From a checkpoint of a small transformer trained on Wikipedia: MLP 512 GELU, 115M tokens.
Each number is 128 + 24 x the weight over its row's rms, rounded and kept within 0 to 255. Layers, rows and columns count from 0. Numbers have three digits each. The size before them is the row's rms in percent of the matrix's.

# up: layer 9 MLP up, 512x128, rms 0.145, rows 58-110, columns 0-127
# down: layer 9 MLP down (transposed), 512x128, rms 0.225, rows 58-109, columns 0-127
up58 102:116122104134153180137111165134142096158078123114153119091142113120135101140119139054149179164123118087138098153109129091115128144117127144102116118098173136093135116138144145136103183132098136125102146126170143118112126140136145117121112136134117126116097184134131142159090105152123142135122157101099128170147137109110159105105148099161129199142140132169121133155103124106122153123150
down58 098:117133145102125163151089149161134135079144099169104134151123124149089136132115134118097099120160144111141144132115098122125063119131150105140129119175091144143113128106145138062137109131111139125148105123104133135104164183119189147157170097134129125147138140154135149072119132123124117149163114134111117124121190121156125149180138149150089111135126148151130145132134096097120110164149
up59 120:141126119138139104160105104103143197122083111125121159105111122145150074095157117122101131154123126122088107145133096137105141122131136127179141110133163154131076147178117168128098144147114186122160152119151132160097093102091138120116125157125131123090139106136161138110082128078110108119089125139100109111085145135116148127112136143140145144136131122128146139080105108167160126102137
down59 105:119149131140112080125114147154158129104155121129098082085115110154137131134142135122116101108085169089172133131133135138113161145117161114151071120152171110136125158121124123140136103136150134147134129129155142117089136146106133057109107146120100118141089171094136137091160136132105144104103097120099101088130126125133130102105157133145140168154149097143091123142129060121132101165157
up60 091:104145128126148137114158152127120113086109130165144090081114103118101120070110131182134138123137126099130141128127064100136121149133130146101105119112131127144107111137144089090118128147150122150096111089081162150104152161155142151080101123192121105111137142123160169122131129125168092143122113115114132140112117135121112101137133166106138166110129101139121078154171176109105120145109
down60 085:174128120142129158145174117138149151131139103110075116146140137141136106151153125106123119141109129157106129119131144158147144128116142113098107096147099146101132155084144186163145093110112141167126156120186105073133117113145142137136135135068159144146100124121143141100133096074135143099137131135154132158135151144107155123167172120162122078145139146113182171128135148114133124140161
up61 112:134123108169141107104168137150166120132120172103132097108126112113117130133116141125142142139126101113084092154136165154113105106136164126140135135129129163163174087117151170121118132160140146105147151095117143128139077102107146111143137092100141108114099167155150148065149148117093142114110109122121134112114141082176122128107128123080145146101101131103160138147173092111172114093143
down61 106:124158096080095110186114120110127139165148142142122140117118118110142192133115131136165103109127165092127108114137129096073167132120123127079109113162131088110101133124122099116156122141094106111177124162142115127124127123093097128108124125127139146112122112166117154165104150140192101119119103148136162197125117144096137155140131118099167139120140091132151119129118115130098112121093
up62 097:137168101115101122121097103141107163125081161104091087155154171136138116139127108140151150122113124155105118124096136110130056111160096112120132179157141133129133121119131137105137153130120136106160146119137116191108093147103127140122108116163127145108101142089132158139149135100144110096102143118102135147101052141115183099115110112081168138117111124124132166139127124125114146107144
down62 098:122112097154115136139104137176107147153125165143099110141153089133099142122166151063145126100134116107135154164131144086146160099118122111151110092130152111157111122121101132141117107113154120161120115139148131122134115126174097124101122177120156098135119125163162104131132152127133145096148165104134158105152160093165180158178129146127102144131130090129148067106151133146167125152131
up63 108:157092110119153163126148143165164179120134118147112129079128163142141117150139134133084127113116134136105113083108114103135083126153078119151122146130098121130150127192143140127165163131154056123132140094104089168118156120111139154118079097128137114129106143128137177111134104150122157154150108111110142122126116140164122095121116100108109074134121118071124141145142130124147119133146
down63 100:153144155131105083123118118116135133110125122127147114109096133171161124130161107158090143140155129100141173127097109108134147101140153173106118065108108139122184140126171101088138123130162096133126137107117112114128108139097139141116167127126119099122094114168133160104179106152080154099122141084122126116127114140142113176186130116143107102150162155122154157135134087146109108117118
up64 082:166143110163116176119120125115088151096095141110117135155121142138161144136085152061113096138136165132122132108129081102153155122117167156120114147137128121134119118128146117124141123101139136152115123134151212096129077126106105168118098119178111143140117150125109104182131172143129109132143142125120118102111107157121105133094117121121128140157100099090131139135175100108085138137156
down64 084:150142152121140127120108092137152119174120157108135139149081157117132094172133096155127134148135148089129133124137114116151113105110145105093141155116137134160130109135085105145108074126150152143151151195180077105091143118114110084148154141145150166113148138139133089130133135099156129126126157141101131125104095110093140109141169102130132132120153089110129104173103133175130083135110
up65 094:098194136116164120163121156146120132128119100166126117125155128130135102144129146138109100084121137125106151138120109159126119118107131101134096100088157107147153182126130119121120131119082150119107130106142192142134150088093097099153133157132142127147133113126142131182191167119096137119120128134101141129123118083129127140165117060170154162118123172117116134116107170135113121123144
down65 095:133138133137138135136123137174123129095131123131156122127167119120115129151141081130149146174079185145124087122118136118110094152165147162119155100109124109140131152126127116077109104155136121117115158092125143073145173160141115124115155116110136138101125103200147157111086133130130161079157106090107109113110112141125095138150136098154140155121142128149166112144117102086164138165135
up66 103:106111086118099143100131161167136089124120136143190152101094142094108109118160112114158136114129120072151102151139134098122112098129135072160118112115129129144135133080133087155086149122100149126125154094177130146137130142125116157073122170123164144128108160120129119135089163127137092117127116169141133126114151134108114150094122149121102154132143126088137104111104091133128144110183
down66 107:120121108162129098144145134143090142147103124157165099093136175125136145094110156144134119111131134126137137128122161079127109156142052159116100177127134119117143174134090123140156139130110131145125145108162137135112112133124117132149126108172138126132121110112116109163083159105145144177148146083130118114123098090135153167160208129111122124176116098151106107153110107125124137157111
up67 097:097100147163135154122110160105146123125119142102160108117143132131166143131164138162113105114114153098099126133150115118186131131107126054160140098103185172134146139133125122158089124159102114091137111113115106088118144129128071131153130116121107130114115134164178125131140137139114169129152164123132099087136119100119087141140128142130100124140139117131108159102097123169111119195142
down67 092:150129155106102121116124168108114120132113130170116132116123150086166144138097114118154215158137112137153111132154136092147152107134131140131138127147164123132094116137129162127121154117108135135090094093154120055155119152090139114124123107100165124126147101110096125112137147100088152125163121178115105102123116155153132148148114144128126128071125174110155116130127157161111096097155
up68 091:096122079134108135158150119123123117068109139171159128116129158121155114092136145144126096146114157163149126177150141122141118133130105151146155185124129105113121131131155117103145116153136090093121172095163131106142099143161126135160106145146174115097131119089160137106134117130117115090110155116077137149154073120154151158133150133074101134173132099143134122140140120113089139150104
down68 098:108071155107141087104150082132150157109166112130131110107110094136129111140147100118093144153123128107122096143118116145149150113146113141155094164119149104143135162153121159125085123092119125151125140158109155099116116147160099133080147134141134158097119112126140125155167145146133139154103094095128175091101115122153118156127116133133161150125137196156161081104173137123155110162116
up69 089:142133139101127121138158158115108130118141143120117138108125089135143070112164123161141120138107125088122138154150158122118087117074101112123091124108151161136131116156156137099086160176133162140105129126134105114123194102149114157128122116127147169135122119176122128128141115157149195143115129163136117133178120083125136117115149119108139091082082125143117121170120074114116123143118
down69 092:112090135123114146113121135113108146099130132113109126139143100173172146117098136123174128161136096148137151144096114153132109125111138146137126141152128168156142087131138134191169125134125154096125090118118143132156148153155102112138128148124155149129095119180123128153117126095121097120156095175111129140175146105125130135101113089147099123132138074143158160086111163105105068166164
up70 101:140148177136100143185117116150119129105129080122160158141151158135113093184149184132148126135115081132142156125138090154106108114150084115131167160131104125130100165148091144122157164117089131086099141117131124136121122129112103096112155147108177117161124125124139143127148131136130113150101129129108103129119077113146136106113176106105148129103147109165166142149122129150099098163147
down70 099:135105125130151123095111156122137137093119167143099123158138143128136143117083134122109144181110172166132131126119123124100102187136182128104116131146163162136165151145125111130118134129163144139147138112128106109104153126137166117159119116168148139140137147152102120113083120106081126131150124132190100094170161158153132113125099116156103096128122165114086081139177159119133113095114
up71 109:121125148093147122139143147152163135101136167190138115086141115138145183168118153121120149107120125140100146137103154138111081112108131091127156150144094112132140144101095124140117125074125171116155128149140106101097097075141107138132143151088145115123137138109175108141099092124081133152108106148129151075082118138147162145115125139131116110137119129108146164135125137100120104068119
down71 108:119096144134138133102128102155116154125119126142132130113088129077120133100101125162129119116188101173153123137080119152066130084166136109130168095145112134157117119144091120146126085107192117124128129126118177114103158135134113183164132126125103129108134105127142113112140136158117156131110143143142115147162124132122140184135124138111123110105115121116137136128085137130197132159081
up72 087:111155096159157110115086172136114129153103108133121061142126110163122135141132148098179143142162116166140111110134110115171100101121115116131099124133142130176135144094117120128157138141121129122118128099102159101094156123129101159136117121151084185121155154159166137120114097162111133081141141145074161125111125137141114120099130157152076124137149142151150151142129147171116126102093
down72 091:101144132144157080107114113110102091168160135152154189135130101144155137143159087102142148106087157148133140152108104172151130156102122152158125070131123108096130164122104149120110135102153137135152129131113075102107153096140129168146126126155189083165113124142108094136148114160133143131144103141130147149136145136146149119156163177133143115137161117123115133105135112163133154121142
up73 106:177130120146123164145113147149129160154137101069096103167098132102173144168119136138131106127119078123116115134099125083161120125177144145109093092138148121135116138093106111119108148137118148110105113104138195124105146150127115119071102108119130113141144149175137120138161101104102142153120120113115163157144123146134123098179143116139156134112170134145173135153115133090134106104130
down73 110:120098104128143137137142173118121136176144133088154152156139123107135137118083096156146161140102083114149080151073101149138146110114087099163149130120132138140092129107096152132156165157082145117123125149142143118131095083106114092145182150093166101118091147135143106116135160147135152132134094129114119124106158111121108146137133126140144102177133125140165091141128124131161113174144
up74 099:160139066147143127150113170083147179146164132072093109108136136113145137135111129156087126110154126126122152113136075106127125107144106135149138158139139141133099139109146137087124156140119122143094160127176114150086097109158098126098132142146129143161134131132145156090142129083120126154107181147112114116144131172136138145116142101077103132107146092117178148152147096128132145152133
down74 097:120115148141146186112111180095135163150129132146128154097123158136113118135114104132152134166104113152137099133183139132098146137080101093141119111123153138098146084115148172121079106084131140161146091085122098164134123150142095115141133143138124136126112135111134117099144147175084124129107107169138164100139110155150144151129130180138108100141080116130126170133146108146119112143104
up75 112:139134121122127096121156134149088138136119117108076103101161107114145126151142182140150159151088121114152111084108135108150113130129126124131157104080109130140143131121153149119166119121155111154141106174130160122101150140162072140158118121112139084142116157125103127095171119123096154114141152100157102138148158158148118130092140116135068117124121131130150184111132110104158157080087
down75 113:119152123116120158131137161147134141096081086101092149103151183152127164147122152132138089159123156107095115098175145121146122148129095150134053150177149140150098107160058099156088111148121088145124098137138131133096099117128117183124100119121145162177132130135138131159109117122110103154138119104141130113123139120116137137109095149113153136113139120152133131117152124127132099105143
up76 121:187103125117167100096122138123139125115105152154154114105085128151137134085114125123183100137127121166152132140109117140133139127168128105140082045123157107135145089146117173106126108140130096111150172124119122126172106156162137133107150141114129113142160102157105146141131111109142090103144112094147141118119130125128160099150134095102056148123166116115112105119141159123136142133111
down76 131:127092157133078166187111142120155134110135129107145132139165173130099114133125143143122149122107073151095109147142150127133108192126139123150094111110097119126118118128110090147119092143136151124105083123149139125117157092138099149131107100120116087108170128122121150117099091147093126130150129133106143117162102097109117138076116128158171146132130116156160195135132076124153122122146
up77 101:163129116130122130102139081122118130106126150169105146104131145123113140110166159102148140069103123052102133136137143150093132154113137125119121109119137127150154122140134117164100172147150143148124131144110140116103166169097102128095152137147105145121115157119129155140153140161118114119119133082117138111158061122145091134135175072094122121120160116180098097169139125160138138118139
down77 099:199146159125120167128137106117106127125130161132116096122129162165147107148099176135130123131162137132134138131149090075128164121118102150104110149127117086123118077105155132118123143107098116181131113139129112159143136091134151123124115146108155096161128135086140142115108164079143089134139120127115159117120132141075141155123080160165172137112159123126123152125173112147094106137150
up78 101:095131081118092143152100155120144151123107100130131135156108132122147110112112103129121144069128131095142176161153159125119185099106143111182073133130101147129133127146167088114107094150121143155128133097117114153125103109205076137135191130106145135138101140132124147100102141133112150116091144129130132110150121128136137140107114143121097093135130116112104095137114172097121130098140
down78 093:100190157084157159126121139138113114130117113126131101168127134121119125141156109138145143083114139125154127118141099097133086126132141129136115154120120111150126112146107104132138163172125151100122098127125161126154140121097118094088156117144095156144130143124148130142150164159146145110136091131112147157147068123150069037119148108131101147168098120110137116144166153155114148109161
up79 097:082128125147187143099096092133131137125122142136133124132134123167117099146131089140162169080108114122111131119136131118152167148112124140118106116097153120119108182112133118107163125137143184103142089152122173133151114146073128139176096098118156147101112093140106145128122132142138109109168106087076169147116124128107122149099142124081123172102139127142089115132104095112120140131144
down79 103:142170091115151141080142128145111133111115128097132152137125132177100137154138161147112170089166142134128090098127097099124180084146144126169129112112139123143147120114137116118137114129167149183130139144093149123181103146128143122169138094105121183102147117164136128119133172127148109080123105160176170093136117118099130140142100135124148118084142126102130129141144112133098146143153
up80 106:144143127123130113070155116133203143115125149097104143141129128114152100094120143104126135123109124099165126098073147108168160104107107138147097136099145122119139117139128111164085160157123120088106101163124133148089159112136141113157126165140100092103145136098120138169111132089115130133102127158169122135121108159106095185165155136143109134152130146123176125146105109125160121152149
down80 097:114159138122139128120136140099121116099169143140117173138149153116138115157149109093125171142152102110127108145149157123127134126158136109127100131119117119118089107111159092176077131116128173169161122133159085152139165138127164090100124138125135109124176170157157188108125111137158141132125154125123142135108110108116167111152097115121137131093127141118153115108168192127160165158162
up81 098:133137120162157138117125136117076114116091122075155170105157123125148133118116162129130098104140127115134123135120062143171128133151117136132143141146139110141103111139141126152101097128064114112127158122116106109165128119086141107145119054164120136136089121085135107088132129162130138134154180124190163138140146113108157161091140115153110100115112127145121118169139122104110107130152
down81 097:137110084141110127149132124117114126154129135094124106147122156105143138179128101105094118108150183169124133183125149093129149173131108150122112139121123124152106106152163061124098150172181167113122162125151155104128105117085159150112160122109084129119137144159135137115142116097133088121121146149146142131129145094149103124107147100119109152162122131152128176093082121128130155136106
up82 094:093136117092120122165147114094124085081135066136127141128094167140115127126126150135136152129141102142162129142145109133113114196110160113145114117137132109154143133128121138132152159112083160131106167151162134133129099131136112097093149130121118078148132157146145154096107142102093157121127141097158121143131155122084149100119159171113109160200108134112108119128118105112153095106163
down82 097:101152183108133097141123133136147182142106128124140119121124106111106146139106089134122067103138124143092137103120164071144147132124133110132134152106155100063098100159150070126128131120138121100135077128122124107107126122091127112116080131135156164129078126159151136121141115149158137127168122144104112094161083104140125102137109110158135121093114126119131125166138161144103155095115
up83 094:140113104070105172117162120154134136124149194105152128155105101153104105124165132134125112121121159149114188121149116143129109094104127169146076128145121106135142100086136131145124151143119110117162155134142089074096130133090125168077096106136116116159114151099139121108123137123155125071151135149110114094090141128124149143146113166104117101160145132163107111117115106123124134142139
down83 098:130122125135140096094128104162118117116146158167118129127170128119124159101122148102170137107150125156132114135110147162104157187122193109163124102075097151128132142142155101128103114139128076170127142110127161136180141109123110166128136148153123099126134098150141111170154136125134138158122133156126120121097144142136137048076140132147149136077097146146109125114129153152138126137132
up84 109:134139124150212088155096109140179176134127134106129106100112112095119131118128146119137133114100123137174104143144144116192129112138140123115110125126164114126152158138121146137123158121143108136103120167120138116098134077126123119128153163161141089116151139130077124138156103150099104099105141092140116152150092118110157185149167100123092161127121108113094140126093141141098155137124
down84 106:114118113124183115096123142156115150129083135133107146157132137108123119125118113128154123087097143118178132163170151072126087164156144109119134130175123147121156077125139123141146119149082134109139152106139120100164115102099141158130149109094159095108164123132146128163084137150112139135116138145124155128127126153109135196126104083159142146104132138188120096129121115121126126156168
up85 108:141154171130156147128104144130135127183148133128103137076105098101122155117103139148156139114123156124110112200163096104130116099167129153135111099174136119120120147135121095123177121124112119161104142127086139151147121142142114117116141150139150129143107118104139124104150119174136117106128122170158144115081129151115103129124175141166093089109136159079133125080157176111096135125107
down85 104:121107135123144160148133145095147116132123144139124098111118133124152097161151085134103147101092162145099136165106124132128162136127153121116145099110073087101134125162165191173172115128142108156119135142138166158150129140133122103136095118153125105141122098123159119125114121130137112133130103170151104105129170113117120117061119110105118166108123156123137128089139118050119082151131
up86 107:146077095145113100134109107110135118124111120105122137132171101109123099159129155125155145091183143137163141100132105150164142077100136158140138115125171134111162127114098142144156104107148134132112176167142137126133145141179143121132157098150153165106127159172138118114141150123129086105111136122174099113139130160139093138118144083162117117099121074125126107147111133180118158154143
down86 103:123125134157116171101131150108121142121116138133148136175092129125152126080091104109143170113121153107153188123154116119128122150091145114135129123103103117119129093105122145111162072119110131152193117168096150139124106103101112106082121150176131111128109132106148113080114160162149156183154126132140149137104122123130135126087123113087098145128124135092136193130120114129152116143130
up87 091:135109101130133141137143151134112123165098129143137109137175127190086162148125103133124149099155108132113121123117094121121117109119127171098148126102106099118153163129077134124145106130134128090151085107145130152102100165132126159166145093108134106119088120131130135097169146159110155127159126110120138136141156147108135130113125110210148157157149179134150138091134140082083154152133
down87 095:082129115120134129104137107146101175120108116118140109129109122114155104114133096150161082117137110101163109130114136103123096126157145090097126118121119154099166103119077114135128138120179140141139114106142114100127125172090154080131104131187098115132132183177127091090102150105131117166121118101131113108147151114114136161092114119120114149122131102132101129139110107113173091172090
up88 099:127107126117127129097103112108162154141118126142110139172201084131144123156129085095162177129164075119150127066107127116121128105093106119155121138166134156166169114106119136127139091162126085081112169129150119132127131135121161131091091104100133146132139114117173120136163137136101162148142148131128128156119145116141111145136141119110129141087102117102084130108146118142102114125093
down88 102:155125106130103063109131157188151129109096127121113128112131125087086155152174133132135131104089145117132119111130163131137135123149086110108145152156104141127148151134118102112137090153148117128143129112131155169103130117142139158092104150154122135192129095149111114157143124111164130157100094126114135121133133090088156118129140080173091086136106171095118119145076124109152136147116
up89 100:153118110176135101150173106134137147140150093148145160098150154171112129117126120123166133101155120129121130132109151124140142106109124142137089147152091116130135139142118162115107146072145129119138080144114158107132161171090136144106131121119163155143136105159119147110136141164110142096115116153146140123138123093090121138181087110075136137079111148139126094141059123122166086154142
down89 101:128083124086111112093098124147166180136151124113151125140122118144137155127125139129111159100098152159064102118138112107151132156138143152102148172119106122136134140093097157138126161152103141103123157162117182175155144098160163099132142108122116102117129148143118107098132126076126112131098156116133123095111134124123128096129133165151126174143132075109144185101126138103122110163116
up90 104:178134149087178083134123098135114127113099166128123118094145174156114101150107120121136108139148086141098137122137158157124110125121133088149110113147139130147117136182125085112130144119103107143182160154141153094097150138182175119156137121109139172132137117085095100138103115133146119099160092139152127112150144157117114114092137124092152164114150112128134098100094152128107135109139
down90 104:174121136132122129133124124084133140145134099133105126158137101102151170138102112162117125093142103143090102099125138137163140117119093163120172144158063085123140104093158137114100111099118110128098161137167123108116120154118157105119158127163151114145117144112134114154139125144126155133137137130105135100090069153181129136167128118077133134114129126157114102082069160134097141132130
up91 095:188115120143165145124138113120119112128139112089127138143174128173131127140115136141148123143131156119140127095081128083102113125156161118086108124133147168153093087186153127136144130165105124117112141107140090120112140108149113106128130134127122166126147120187094133077077133116140152093147121155112097152126190134138159145143172139129131132103106103126121139148174083144146142112138
down91 099:078086113126166111119126161077114119107156126157127122093116124172127097123147084144140105152113141157160102137104110106115081166103112115153129121139151092151139118129138148125168105133156125153105103166112138076146149137131125150118150125142086118090107140116158117156110122093130140118104120125094088058157147097136170144140096114144156138100180142117128123115127094125143105120121
up92 098:123125124166081112128136169140092158150097153114154133118126126136094122133157158114124148135117138151114113122108108113123129126143117104178130116112118150130120123128152126123064185155112177141110154080148141137144125117120127147134105082100149146139119185156108093104135099145163112174128122130164164139127147155120093112103138138134123138105105137157122137096204083144164102103145
down92 101:110137155119125163152158119145177087113132118172112135111085108114089096111128100146121141086133153088107094145128156109131153083162095111127133135153113153099131155158114184123101089153141097139103177104138144142175158122148149132126114137131132171101125115115143130166157108119072121127115153159146154141120123126141138180107145146133131173133132132160158112143100108120127157108105
up93 104:146117082135099145137124162121095144144081133140102133146148145133090097167109142120142142136135194125167088128109116142120138120072099119155143146114112097131115134124081141157156105132124131133195079101112166137098126155121102104130116150118141132117140154123151144106157160125153142131116112151088119104135111124072121112089110141087129097146184151136143134124151125104177135117140
down93 104:128128146150137117167100144151118087135136135120138115147106097130131116101138170137161128108115074126101115176091139103145114205145154099138081110137151138142104128130165134143128136147085109142117095076125103091086117150171092100128117121141111113138117144108089135118079118131128131121130126176148169139143161116157145126106153134122140145140083065137129134136142118153095150155134
up94 096:128084137141176106136128160108121102110148143146147111137143174098145130104131090150136087139137128127146141127077107121106118134124170102170122104131114144089109157173091098075138161103126126153153142147156094099146128091150101131124144135150106107125096146123137136094098121106134107059115111091113130171101142164143115121119117137143099125178138170108161102128153138138127120113094
down94 092:150098106107104150140129139110112114123137085105121148090112108142132127128137131099142106090156061141190105163122133107120107142108121154120136130125124152137076134119099155137136127123137141111144144095154177071140160145120090126083095113118089137161121131111123144134132167103187070092149098151131085116133116120129138125143123165130137119151132097106143162168162137128091127146127
up95 107:157109151145163140111149107113156177109127094125134081125124115114147112135149159066134109143131102154113121155121122085162106101128149107126152163134119103147135127103131126139125147164099143088123152108090117096112092157135112163089124148103129124135162164169171145123155114141122114151119100099103134124154179111099117127135174131047134146093121153114129119117127121090115123133094
down95 108:094112103105155106142131179130123146134162132135116135125104107126123146122106160152174135161158153109094140162086126078112164130147104187114155144147116129131125138136137083103152104117188141160084106089133140108124095129149136109122116140141116096127129156134096107132095129127107081124152161117134127123113153116168114083120091172128142098105122124146087114095136168105103132158123
up96 096:152172129138177124106129093103070123135122132115092147108130134158170136156129103151111134177095125164122126142121119149173137121115156153157123118172167160144116133122123111119153107123082111139127141125124107110104122095104147122166132075104167130129145122170144087155122101134120132163089135124152120188146055136110128123152095123169127145149150135117126120129131135094125109110158
down96 102:124176121136117164157159118134125133104121064147112113131148143130150060125125122164154131166133132096146145147111152112105078136088107144113118135194126085092124139096135126131087116134140136170096152130121118102121123116098129111116111109135121105116132111127168087124135177145146147147098113165124180143158146122104087104139128126107130133101102144142108092169157157136106157110120
up97 101:145148156125115114114144131147113114162106105119181110122122107147135133175159117110108114100100119087139078136177122135163118091169124105102154114141130116156170117130115111158157139123182057132096109112130099143129138088102075143119113138166140098099110122116120176156128110129098125118161137161118124150121174124114137095144133163106127106121152121099104106100120139113157109102148
down97 107:163139155108133140158135141122124096151122190124144110119079134144105153180120162115112097164149088130118131148147139157133151129109117131112159169123161062155172136134122116134138104115077134135126130113145104105101148175106125142086163125101122105134131147120073095111122133114122112118170104156141122170117189155127132120127114147160117125126161154124122106136110092131127083146141
up98 101:112156156117103131128122154118152139188116140152154124129168135092131167129103115110127143129100127145103063125116091152117080116149155110132132097157113149148150148090160146167142130103162130166139136124130112157119123115094131088137180166149146155109140088133154153111110107114114157087098139108119137103107145140128167100100141098129122134121103091154126174101094116154097120142088
down98 108:088121133143143142085098119110096118127158143139126122139161164164119136107133152090133163130124117138118136109138171127153142140115158144098139156117108124144125083085148117154126139129127110125134106116134148135166069112095128161121134106169123177138208125128141139092125166101143111200143106117143140111119138094061152121117121140095112164124110122108135135083125099107129123107138
up99 104:091126136086142091071121157127127108109119174097150141112109142099164125104166131123145123133101104090137108115109145102068104132132158149167106080159136109163122141120132092107164161110148077139142129135189168144156115123141131145121138095136102122117136116107096145179162129140144153123108099130125161138136158129126118137139169153116162132092119135100142125116150132090102136157143
down99 101:162122144093124137110105113152131123158130192149125127085151146085135108126154139123136168144112129093107097127168092173151109135151094141098103135159148158079114123111152116144108130103120140144110128139145122107124101124122130126140139097133065160134136119118140135128138126089144169203085103104173166092162153091139136154083148106132114137117124107093144133125127145115114120138106
up100 106:109075127090109127110116130127112145149139107112119154123160110136130134165132136140117105085146151165142114101142121105154113115178158165108116128158114145143124122103114135112124133116119099124089106143102146140160139152149115140113179138151165093120078102103094130118090151110135104113176093104141134125149128126108149165123105088145137110170185107170083129098155137174125176143114
down100 107:137168120111125116104148147138094138134127096096147091118129161137132147111139144098125113174141132145135108113108110158086135100178147121146147099142151133144094145118133117162171122108152103114152120130149099155127128108170140117081150076111157132101079115116084116156100150099154127121142137117133165124127128172194105134146127067099145105097101113113124118163176144114138120135154
up101 098:147154164142129150099129148157144110102074166174136101150133133144138120102094125142152160118147068134154124125164136155110101128106133125107108138146131078135116166136138145122133127158111102060128113127164114137157128110107141131105122176125116128126116105139152144152158159148139126106076148132161116123137136142101104084083167124109142130141136113167122137091075126098102180122140
down101 099:158118131140088072134128123119128119118181126136138120127093101150098141126102141149063082100187096158094141131137105107114119100143109134162147137127134103157115160095160136100151114122127141094121138103089116118136102160132142162122151134101108160153089111114109145137117114136107105125079128102129102108140161099139108162109122135126094116154149057104113131147139175124139099134115
up102 103:132124182086087172146141145130131134104157141123164115124158134136129132147119148131089133067149101112124117133171174157122122092120141145143131094152146097160135109192105131122101138112129124120141123146136140161106124141141147093191172120173098145121132074102098145132088134126124120116090123099110097161138108139137134105131170132109123136155088111132125178131105138122141098144136
down102 098:091129116123165150176098156147153150143147168096117123109087159150112119108155092109147110130135120116163081147157155145159129123111127136154120081127088156117115149151137094122116169138120162084104106141169152150132124124117109132106164135155148150151078104140112143114152111145109112121104151148111125141164135149087119083116150115077114162109122128084136133143085133166150153130105
up103 101:151120102084122129099133098129079123124151162126108125123139094113174176116113148094150126121129156144157136137121134116120095130119155098107165098119177142140107095110095119139119126191153118135141124149168140135139184140140103108132121110133142130187137112149076110113110097092091109105164157141120130089164117109148132130124112124104115181149162117119104135144117152134149181145135
down103 094:129102147136106165116164140136132131085098111163130106162083168084160083149124131137146163150177150158102179162122167136116134116140098119097132154124126120125116153140129108113144160112166096097174110104122137146196102106115121134124103128126122151101126103117094153139082104163116134142087148111158147128130086171127141135143140138116124090125118141139129131124093095112141103100122
up104 098:127085127092113163117089112157115129157116140120142141141116155122153128127169120137143128129136123119131142146142134130090153127143133140150074099121175142150151100071180138156108122118107112163159129106128140144109132193094127126101112148141128163081121150130160119134093166119127148158111179121155117156134076118116125105166151137156161095174118156156130125150134120072135142124145
down104 100:128120165132152161127132118128108108105124136168155107117110148159141134131133137138133109092134094121150082146126108155177143138103108094127069122124109125115121131097132126133109116117164136091103083109185098103132186110132115151101157156131171135129087130077175145133155124117121111174124131166138145153165148135126156138167163128102118146131155162153161116157143149141128172103118
up105 093:134102120122172125184151082183141136153129085134109145125104117143139146129090091117151118120139140136115129125125125126097114121185132096148157072134119156129120116118145153142108189108136064144128122121134118125090134118089165144124118138141144128190128146132127134081110107133114136118145170106147180102151101118115125128077108145175130113135147111115095117125142124175141124147145
down105 101:123129152122115126116131135110121107139164096122113135122106093127146089122097110081098103117157132124154110095117134123099125066125153156116111151113135124147091128149154095134121129133107149169160130095115144138156115139141109127153065086168114198137107129121166138117096121132127139115106104126157102120111119123165106121140144129125128101209109150104133162170129119186086146133121
up106 098:131142081112130153111105155152114096134143150168124106091127133108146166144111154142146125155161098081095154139133139172099099114136124092102126117137142167141146089146153092094137132161111120158109108127167119059167151150183148124103174149171126133170096144118099123102107118130169162128135106126135149152107103115089149146130165141123122129129120124095123137141125144132095124148135
down106 101:145122104132172119153162140135126110117098129147113130143124140142186106152153118134146157128135137119137065087153142134124118116141143120163111133094125145151123127159109142151140156145100125163144148064110156079088104146156115145121098104078116095119128156118155132116126126141128141112151118118110128108141185167132135165106094119073125143137110136139139171107088097110083087160151
up107 093:104121134133102115111137093146123154126150175132142139103110141094123111166117095128148185150096176140121178141097114111159115161100130110159187126102112120150134124136143111107110133108140163111106132178176152124079115127143110097155142118154094131099180129155132133086124127126137155121126110142088104097174099090125112140162115124131106120142127110108125129067101150113129112139127
down107 098:116132139096126095121205173112143097100110111140099099153078104149126135151122138124158110136146096119111160119112097133114149127147152165131153140158112142124121115146136100144100111153116077128095166083134131146138102104155110174114154140090145148127120115131148102133097168174072083118103129144133128143141117120123138126150119116140153119155104164133137102148147159125196119117118
up108 099:107151152130123126123091138115078109134126123177137110099121173133082165155097161133120158112119154163120106113097134123129144152132149099125072100101116101107134130137107099172105167135125132123121103144145136119130167135146129157094144129095149155142137099119090102124152093105129135109129127071133131116124143128108141095113143099175124145145185122150116180157159108076158153140144
down108 099:087114112156132146122148134102156103108104104120115129152155140172134144131099132113155117176155092093137110146101103099152128144105129143118164188134133144067185095125165114118117109078160153133128161113108157133156138120083148105112155160170137134161104126157121152159140152104135169131150103169146108130100098120140112106128128119165164108115117126105107110116121108151128140159108
up109 109:138086130167127138115106131143163123109188130154118123140150166117122128136135158110157119141094137131140118151161143131112104109126126151134114099118155132129141057107131114170170121163161134122110120147152093123132163104144164144104148129150144113148121118099115142136178139111120123107062146132109125135108153102115097134113107076140069096123122132160159117104064154107137170152114
down109 105:127113156082152156128124141119142144123127125179097141148102114137106136116109128135077121145119112154137112141131137115133111197141147106137143165147143150093179125102110098128151154122182095163137140148083117120122143115118146154148105121122106149110112103117164130093090124121111119135121168109105131169147110121154182072152107112118137175115109126096094126127107136183153112154092
up110 103:135100183165126143138148122119133120125121078069111128145092137132157119135128111121082119137138076106083111179119138098143120148127140153130147123102116162108146202147125165143121124125123160111106104130153147121124067117138120136123104116125137133192134124147124171112094113133098140134131163105117097122084171114127133177164125112094147157141121147122098118109132113116117135154151